Weights of a small transformer language model.
Architecture: rotary positions, normalized queries and keys.
Each number is 50 + 12 x the weight over its row's rms, rounded and kept within 0 to 99. Layers, rows and columns count from 0. The size before them is the row's rms in percent of the matrix's.

# layer 7 MLP up, 896x224, rms 0.106, rows 398-407, columns 112-223
089:56 58 62 16 55 64 41 24 62 47 74 34 56 63 37 28 43 27 45 50 53 20 48 55 73 46 58 32 57 29 39 50 49 32 65 52 50 29 51 56 76 38 46 65 52 54 42 37 59 76 37 67 46 50 78 61 43 44 45 51 41 45 51 45 32 47 49 43 37 41 28 41 79 60 38 52 55 43 62 63 66 51 53 54 46 58 60 58 55 42 46 41 67 42 42 59 71 64 68 63 39 58 40 44 50 56 41 64 35 38 41 36
092:32 36 61 38 44 44 36 44 49 47 23 32 42 60 52 43 65 27 47 58 59 32 53 67 41 58 47 57 50 71 24 47 45 59 54 56 62 57 37 75 46 42 40 35 40 43 49 55 41 48 49 53 46 34 50 39 45 52 49 41 59 35 46 57 19 52 47 66 37 58 23 43 73 31 57 40 64 45 68 53 47 62 55 71 47 42 65 51 74 52 49 60 38 67 50 39 71 26 50 52 37 67 76 50 47 59 46 25 60 56 46 61
102:42 46 57 46 52 47 35 55 41 54 33 46 42 34 50 46 50 69 41 50 38 43 65 39 51 29 30 45 58 72 43 76 54 47 56 55 47 74 55 63 44 65 37 46 44 55 49 46 48 30 52 49 73 41 53 34 51 52 56 29 54 42 42 58 51 84 46 54 43 67 63 44 48 38 70 23 49 62 80 40 23 30 50 54 52 69 52 64 56 44 63 52 66 49 39 59 44 73 42 52 60 67 51 40 55 49 65 43 36 58 54 46
087:48 29 53 78 44 61 69 56 36 53 39 45 62 38 32 72 58 50 47 67 39 35 40 44 54 50 56 46 33 29 36 62 49 47 56 33 52 56 39 43 47 36 42 55 58 55 45 28 42 59 46 59 52 65 74 49 49 53 48 64 38 43 53 29 67 42 56 63 52 46 46 52 57 62 24 50 32 38 23 37 37 63 46 49 55 35 46 50 46 42 41 61 42 51 71 53 59 52 47 35 30 78 59 54 65 59 51 33 56 53 51 46
101:45 72 66 47 39 56 38 49 48 56 46 35 43 40 57 51 33 31 44 40 51 44 67 65 74 62 66 43 61 76 35 74 62 42 49 61 61 62 30 53 68 43 53 66 38 52 50 44 53 47 38 65 42 41 51 35 67 51 56 63 82 55 46 60 41 35 61 22 53 57 58 62 44 57 69 47 48 68 40 67 48 85 53 62 47 45 48 52 35 31 34 36 44 42 33 73 70 23 50 55 63 63 63 25 21 68 55 61 45 52 45 45
105:43 68 42 38 59 44 51 42 66 42 60 56 31 48 51 33 63 49 64 59 75 42 45 51 64 57 45 58 58 54 11 57 48 48 42 44 36 53 28 55 67 69 60 58 37 45 53 51 48 46 17 31 37 44 50 52 61 42 55 30 59 45 58 41 33 46 55 48 46 62 65 68 33 61 56 30 44 57 68 59 49 52 69 48 77 41 49 45 49 43 41 59 54 24 42 53 45 59 73 49 35 58 45 48 51 73 46 43 64 36 53 44
094:57 58 78 62 40 65 59 53 54 52 66 72 40 38 35 42 46 64 47 52 59 62 46 43 42 41 69 56 49 59 68 54 62 56 72 35 36 42 47 57 51 35 49 37 46 29 56 32 55 42 42 59 56 56 25 49 31 29 56 44 55 49 37 43 61 71 68 39 55 52 62 46 40 67 71 40 60 55 53 55 61 54 60 38 35 44 62 40 61 31 55 76 55 55 28 49 56 56 73 43 37 51 26 72 46 45 65 57 43 67 51 43
104:46 40 44 60 43 60 62 69 42 53 62 47 55 56 66 47 56 58 57 57 52 49 37 47 43 43 61 46 48 41 55 48 54 68 47 52 54 40 45 65 41 48 64 52 45 37 60 48 44 41 68 43 45 53 60 42 58 55 53 49 65 45 15 29 68 27 57 39 65 53 59 60 58 49 44 52 48 41 40 35 38 71 38 31 55 71 62 23 47 60 58 36 43 51 36 59 57 56 55 64 57 48 10 70 40 52 45 82 65 55 09 69
098:52 45 38 71 44 52 70 52 67 42 49 32 44 69 58 59 50 48 56 50 47 55 49 68 38 37 55 48 38 55 44 45 70 36 54 35 28 47 56 38 36 65 57 54 52 53 54 36 60 33 37 50 49 54 26 42 45 59 46 40 25 58 58 39 55 42 23 45 48 39 72 41 41 47 52 69 51 58 27 55 65 46 12 31 57 37 53 63 48 68 36 54 77 32 51 42 65 31 57 57 53 30 34 54 53 39 50 51 59 47 72 48
085:30 43 58 45 62 55 60 55 67 49 57 37 36 73 51 41 36 60 60 45 44 49 51 47 26 54 55 55 58 41 50 37 47 51 33 25 69 41 53 73 47 47 60 41 59 58 54 44 62 17 60 38 31 61 39 50 44 50 50 47 54 47 59 65 26 61 41 61 62 46 38 56 52 35 42 66 60 47 69 54 38 45 58 56 65 59 45 57 47 30 55 67 54 63 52 45 57 66 51 47 52 35 67 57 34 40 63 54 30 67 64 51
# layer 7 MLP down (transposed), 896x224, rms 0.0968, rows 398-407, columns 112-223
100:53 41 47 37 36 58 56 48 63 29 57 44 32 76 44 46 52 40 54 36 50 51 40 56 66 45 46 45 72 69 58 39 41 37 41 55 55 56 45 67 48 48 70 36 18 34 37 42 37 47 53 26 54 57 54 58 50 54 39 48 48 62 47 62 48 43 26 42 43 42 54 33 57 42 31 28 66 55 52 60 64 41 49 51 61 25 39 54 62 37 58 60 77 49 46 41 48 47 66 65 53 54 42 56 56 65 59 47 49 49 45 45
102:42 51 71 59 57 42 28 62 36 46 50 58 61 53 49 27 38 57 46 55 78 41 56 28 60 47 44 69 64 45 49 59 42 65 64 31 58 44 53 46 62 59 48 73 32 53 47 60 28 43 46 55 59 45 56 33 37 58 56 22 55 48 50 40 55 67 54 29 60 55 63 42 49 65 35 54 42 29 36 45 69 52 48 44 46 56 59 45 37 28 49 42 60 64 66 34 47 49 43 39 74 60 59 39 53 41 57 55 57 52 71 38
099:40 60 55 66 61 63 31 49 59 54 49 63 42 60 60 63 56 51 40 80 66 33 59 48 56 67 55 65 61 44 51 66 45 50 33 56 37 56 41 47 60 53 64 54 32 41 58 35 56 76 52 56 42 34 76 57 48 53 58 51 63 50 64 53 45 34 60 45 38 26 73 52 48 34 56 41 41 41 67 41 41 57 26 74 48 43 36 51 58 44 43 35 40 44 26 52 56 44 32 55 62 63 43 46 77 48 37 40 64 55 50 45
093:49 57 43 46 44 44 57 52 60 48 29 55 45 52 52 58 32 60 60 39 56 33 43 55 39 44 52 55 38 48 39 51 46 36 49 29 43 59 48 65 34 55 47 38 54 75 68 26 46 54 25 29 63 37 50 79 49 50 43 39 60 52 62 31 47 44 56 72 41 61 62 65 76 39 41 51 55 40 53 54 42 46 37 47 51 51 54 62 50 57 44 41 44 39 52 55 39 56 48 59 51 53 39 56 58 68 21 74 44 51 56 53
100:52 31 33 41 32 34 37 30 53 41 57 55 60 59 54 53 21 43 53 57 57 47 28 38 62 62 45 61 29 37 31 56 16 58 61 51 42 46 51 53 57 49 50 54 44 46 51 52 44 51 50 43 36 58 76 51 30 72 50 64 56 52 52 38 54 55 29 47 49 54 44 64 50 55 65 33 35 42 33 75 45 58 51 48 42 50 62 50 37 59 44 65 51 55 36 23 58 41 64 20 39 79 42 55 30 46 50 47 48 49 68 65
105:59 46 40 63 38 65 33 37 44 60 43 50 34 36 57 47 42 71 47 68 47 62 39 72 50 46 27 52 69 51 42 51 36 52 54 45 72 47 61 44 56 62 54 48 62 51 53 75 48 72 57 49 41 62 61 36 32 47 69 44 35 48 42 42 65 42 56 55 20 52 40 62 33 54 66 53 38 71 55 55 46 53 54 38 59 59 51 54 57 44 37 51 52 57 71 46 41 45 63 39 47 68 34 62 29 66 27 47 55 43 54 55
094:77 71 40 52 40 51 64 61 41 48 55 86 60 40 47 59 55 57 56 46 53 43 43 45 63 38 60 52 49 54 51 57 50 54 57 36 60 53 64 48 55 41 40 55 48 32 42 46 58 36 55 73 44 54 31 56 36 35 62 46 55 56 23 44 65 60 68 56 60 27 45 58 50 49 74 60 60 44 39 59 65 37 59 64 27 43 75 56 56 50 64 56 58 35 22 37 44 26 54 41 29 60 39 45 49 58 64 54 26 66 49 62
103:60 36 79 47 25 45 60 53 56 69 76 37 31 64 24 30 70 66 52 45 51 64 46 38 68 47 49 36 85 33 57 47 25 48 41 55 57 57 60 61 59 59 32 50 55 50 47 53 49 45 37 62 70 50 57 41 46 36 45 46 45 43 45 36 58 40 40 66 51 50 59 24 49 50 37 47 68 50 33 48 37 49 59 42 55 56 59 35 49 45 32 44 68 43 41 47 63 55 43 42 58 44 54 43 71 39 41 74 65 21 47 36
101:48 45 41 61 49 35 53 65 43 45 62 47 51 67 34 51 68 44 48 65 23 35 56 53 55 54 55 50 41 67 65 37 47 70 71 52 42 53 66 35 51 42 35 40 47 63 53 58 52 51 25 54 39 46 21 44 43 43 46 72 44 56 63 43 59 38 28 47 48 54 62 40 52 75 42 69 51 61 39 50 53 45 52 52 61 47 55 54 52 85 59 63 52 55 53 57 63 47 61 68 54 44 44 47 33 56 51 48 64 31 69 41
092:51 61 62 55 58 35 65 46 62 45 39 42 55 32 31 44 68 59 47 40 25 45 60 36 47 56 60 59 52 42 55 61 42 69 62 60 57 46 28 40 51 56 57 64 57 46 35 57 36 43 62 34 44 60 66 61 56 36 29 45 34 42 57 51 56 48 45 45 36 66 39 56 63 56 45 42 50 38 46 55 55 38 51 49 36 35 29 57 30 40 53 70 32 43 60 53 48 57 52 63 67 50 60 55 47 39 39 48 47 65 48 50
# layer 7 MLP gate, 896x224, rms 0.108, rows 399-407, columns 112-223
096:40 66 51 57 54 53 28 68 64 40 29 41 43 73 37 40 38 79 40 39 51 68 61 47 51 45 51 36 60 71 39 70 41 50 49 48 37 51 35 27 53 60 35 37 28 38 40 60 34 38 40 47 64 59 34 58 57 57 46 37 70 68 36 58 43 47 58 46 45 47 54 49 67 76 58 49 45 39 69 65 36 46 61 52 48 60 51 43 47 40 61 35 22 73 57 36 48 44 39 36 61 50 56 35 49 69 54 59 53 56 43 27
102:74 72 68 57 49 48 64 54 71 61 42 85 45 62 59 64 48 35 56 61 52 51 55 46 50 74 64 49 47 49 66 43 42 46 53 48 54 33 56 59 50 52 67 38 67 35 54 35 39 53 54 64 46 44 69 47 58 53 49 59 52 40 28 55 53 35 51 63 41 64 41 51 46 35 68 38 60 43 47 50 54 57 60 28 54 40 52 47 40 48 53 58 49 58 29 38 45 59 63 46 38 25 47 50 43 53 32 39 44 63 68 33
092:49 52 58 35 42 33 54 43 49 66 52 62 44 66 77 56 72 39 40 49 72 56 51 45 75 51 48 41 39 60 57 62 44 64 56 41 54 33 50 53 49 60 50 31 54 44 47 32 33 65 61 37 35 33 43 55 25 44 56 62 54 35 57 69 72 71 34 61 43 42 54 39 35 25 60 44 52 46 37 42 54 41 58 46 54 62 51 68 31 47 50 55 61 46 36 63 50 55 34 28 60 53 46 61 38 62 49 25 38 50 54 63
100:46 48 40 42 49 38 58 54 46 40 60 57 35 77 50 57 40 39 64 29 47 45 70 66 33 68 43 56 64 40 51 58 54 44 31 53 55 55 37 55 54 49 39 60 42 55 51 53 62 35 31 52 53 67 57 39 62 54 43 71 51 46 57 37 61 42 51 39 51 58 63 38 33 51 50 49 55 80 39 25 65 59 34 61 31 29 45 55 69 08 35 62 48 65 40 55 63 49 48 73 40 62 70 34 48 50 36 32 63 63 66 55
111:36 60 51 37 48 64 47 37 51 48 64 41 30 53 45 71 41 63 37 50 64 47 53 64 56 49 39 40 43 46 49 49 66 58 36 47 48 54 54 45 49 57 51 38 46 67 53 62 57 53 41 38 46 44 57 74 54 44 46 36 39 39 32 31 68 57 60 44 46 41 43 58 25 60 67 41 46 74 47 44 66 31 43 52 42 64 32 48 67 31 36 39 31 55 61 36 23 43 53 41 59 39 44 34 59 61 46 45 56 71 81 46
087:46 58 72 58 52 42 65 31 62 54 54 58 53 56 31 38 60 45 38 61 67 44 40 55 84 14 40 57 71 44 63 42 41 43 60 34 30 69 54 69 59 47 44 19 60 45 43 48 52 55 56 53 61 64 45 42 29 44 79 49 66 49 36 54 49 70 54 45 63 45 48 58 42 75 36 52 49 72 34 54 70 60 34 61 31 37 68 34 64 40 64 44 43 33 41 60 62 54 56 23 46 72 41 59 56 46 40 41 50 66 37 61
103:56 39 44 43 35 36 39 29 52 45 55 70 34 39 36 47 23 45 39 57 65 61 56 50 51 61 25 55 38 69 41 72 40 34 65 58 59 53 46 25 57 42 26 45 65 63 59 47 46 56 44 49 44 47 55 64 40 53 46 38 50 49 66 61 23 50 40 49 38 48 66 41 34 39 62 37 64 72 33 44 60 43 38 47 22 53 34 73 60 49 63 86 45 51 57 43 44 64 39 60 47 35 70 42 59 59 60 40 45 33 49 21
090:67 47 88 23 57 41 46 48 46 56 45 65 30 33 51 38 38 59 46 52 41 62 49 43 46 45 40 46 45 43 79 59 37 58 52 51 53 43 66 33 42 55 62 73 53 58 35 57 51 64 73 41 43 58 63 62 44 40 45 41 53 48 59 40 41 54 68 61 59 27 31 59 40 29 72 28 52 61 64 32 56 27 65 62 52 72 58 39 40 54 39 66 66 44 39 52 51 60 57 61 42 49 37 65 34 52 39 52 41 50 44 39
088:76 67 50 42 49 41 57 30 36 64 27 40 59 43 31 72 34 56 48 50 58 40 47 29 55 51 34 35 63 55 58 62 40 31 45 65 35 42 46 44 55 43 56 24 55 39 47 34 61 72 29 51 39 54 44 52 35 41 42 46 79 55 45 51 48 56 39 34 57 62 56 29 66 43 60 57 43 60 35 44 60 50 41 54 60 42 73 51 45 35 48 44 42 57 57 57 39 58 53 61 44 54 55 43 56 75 47 43 55 58 53 49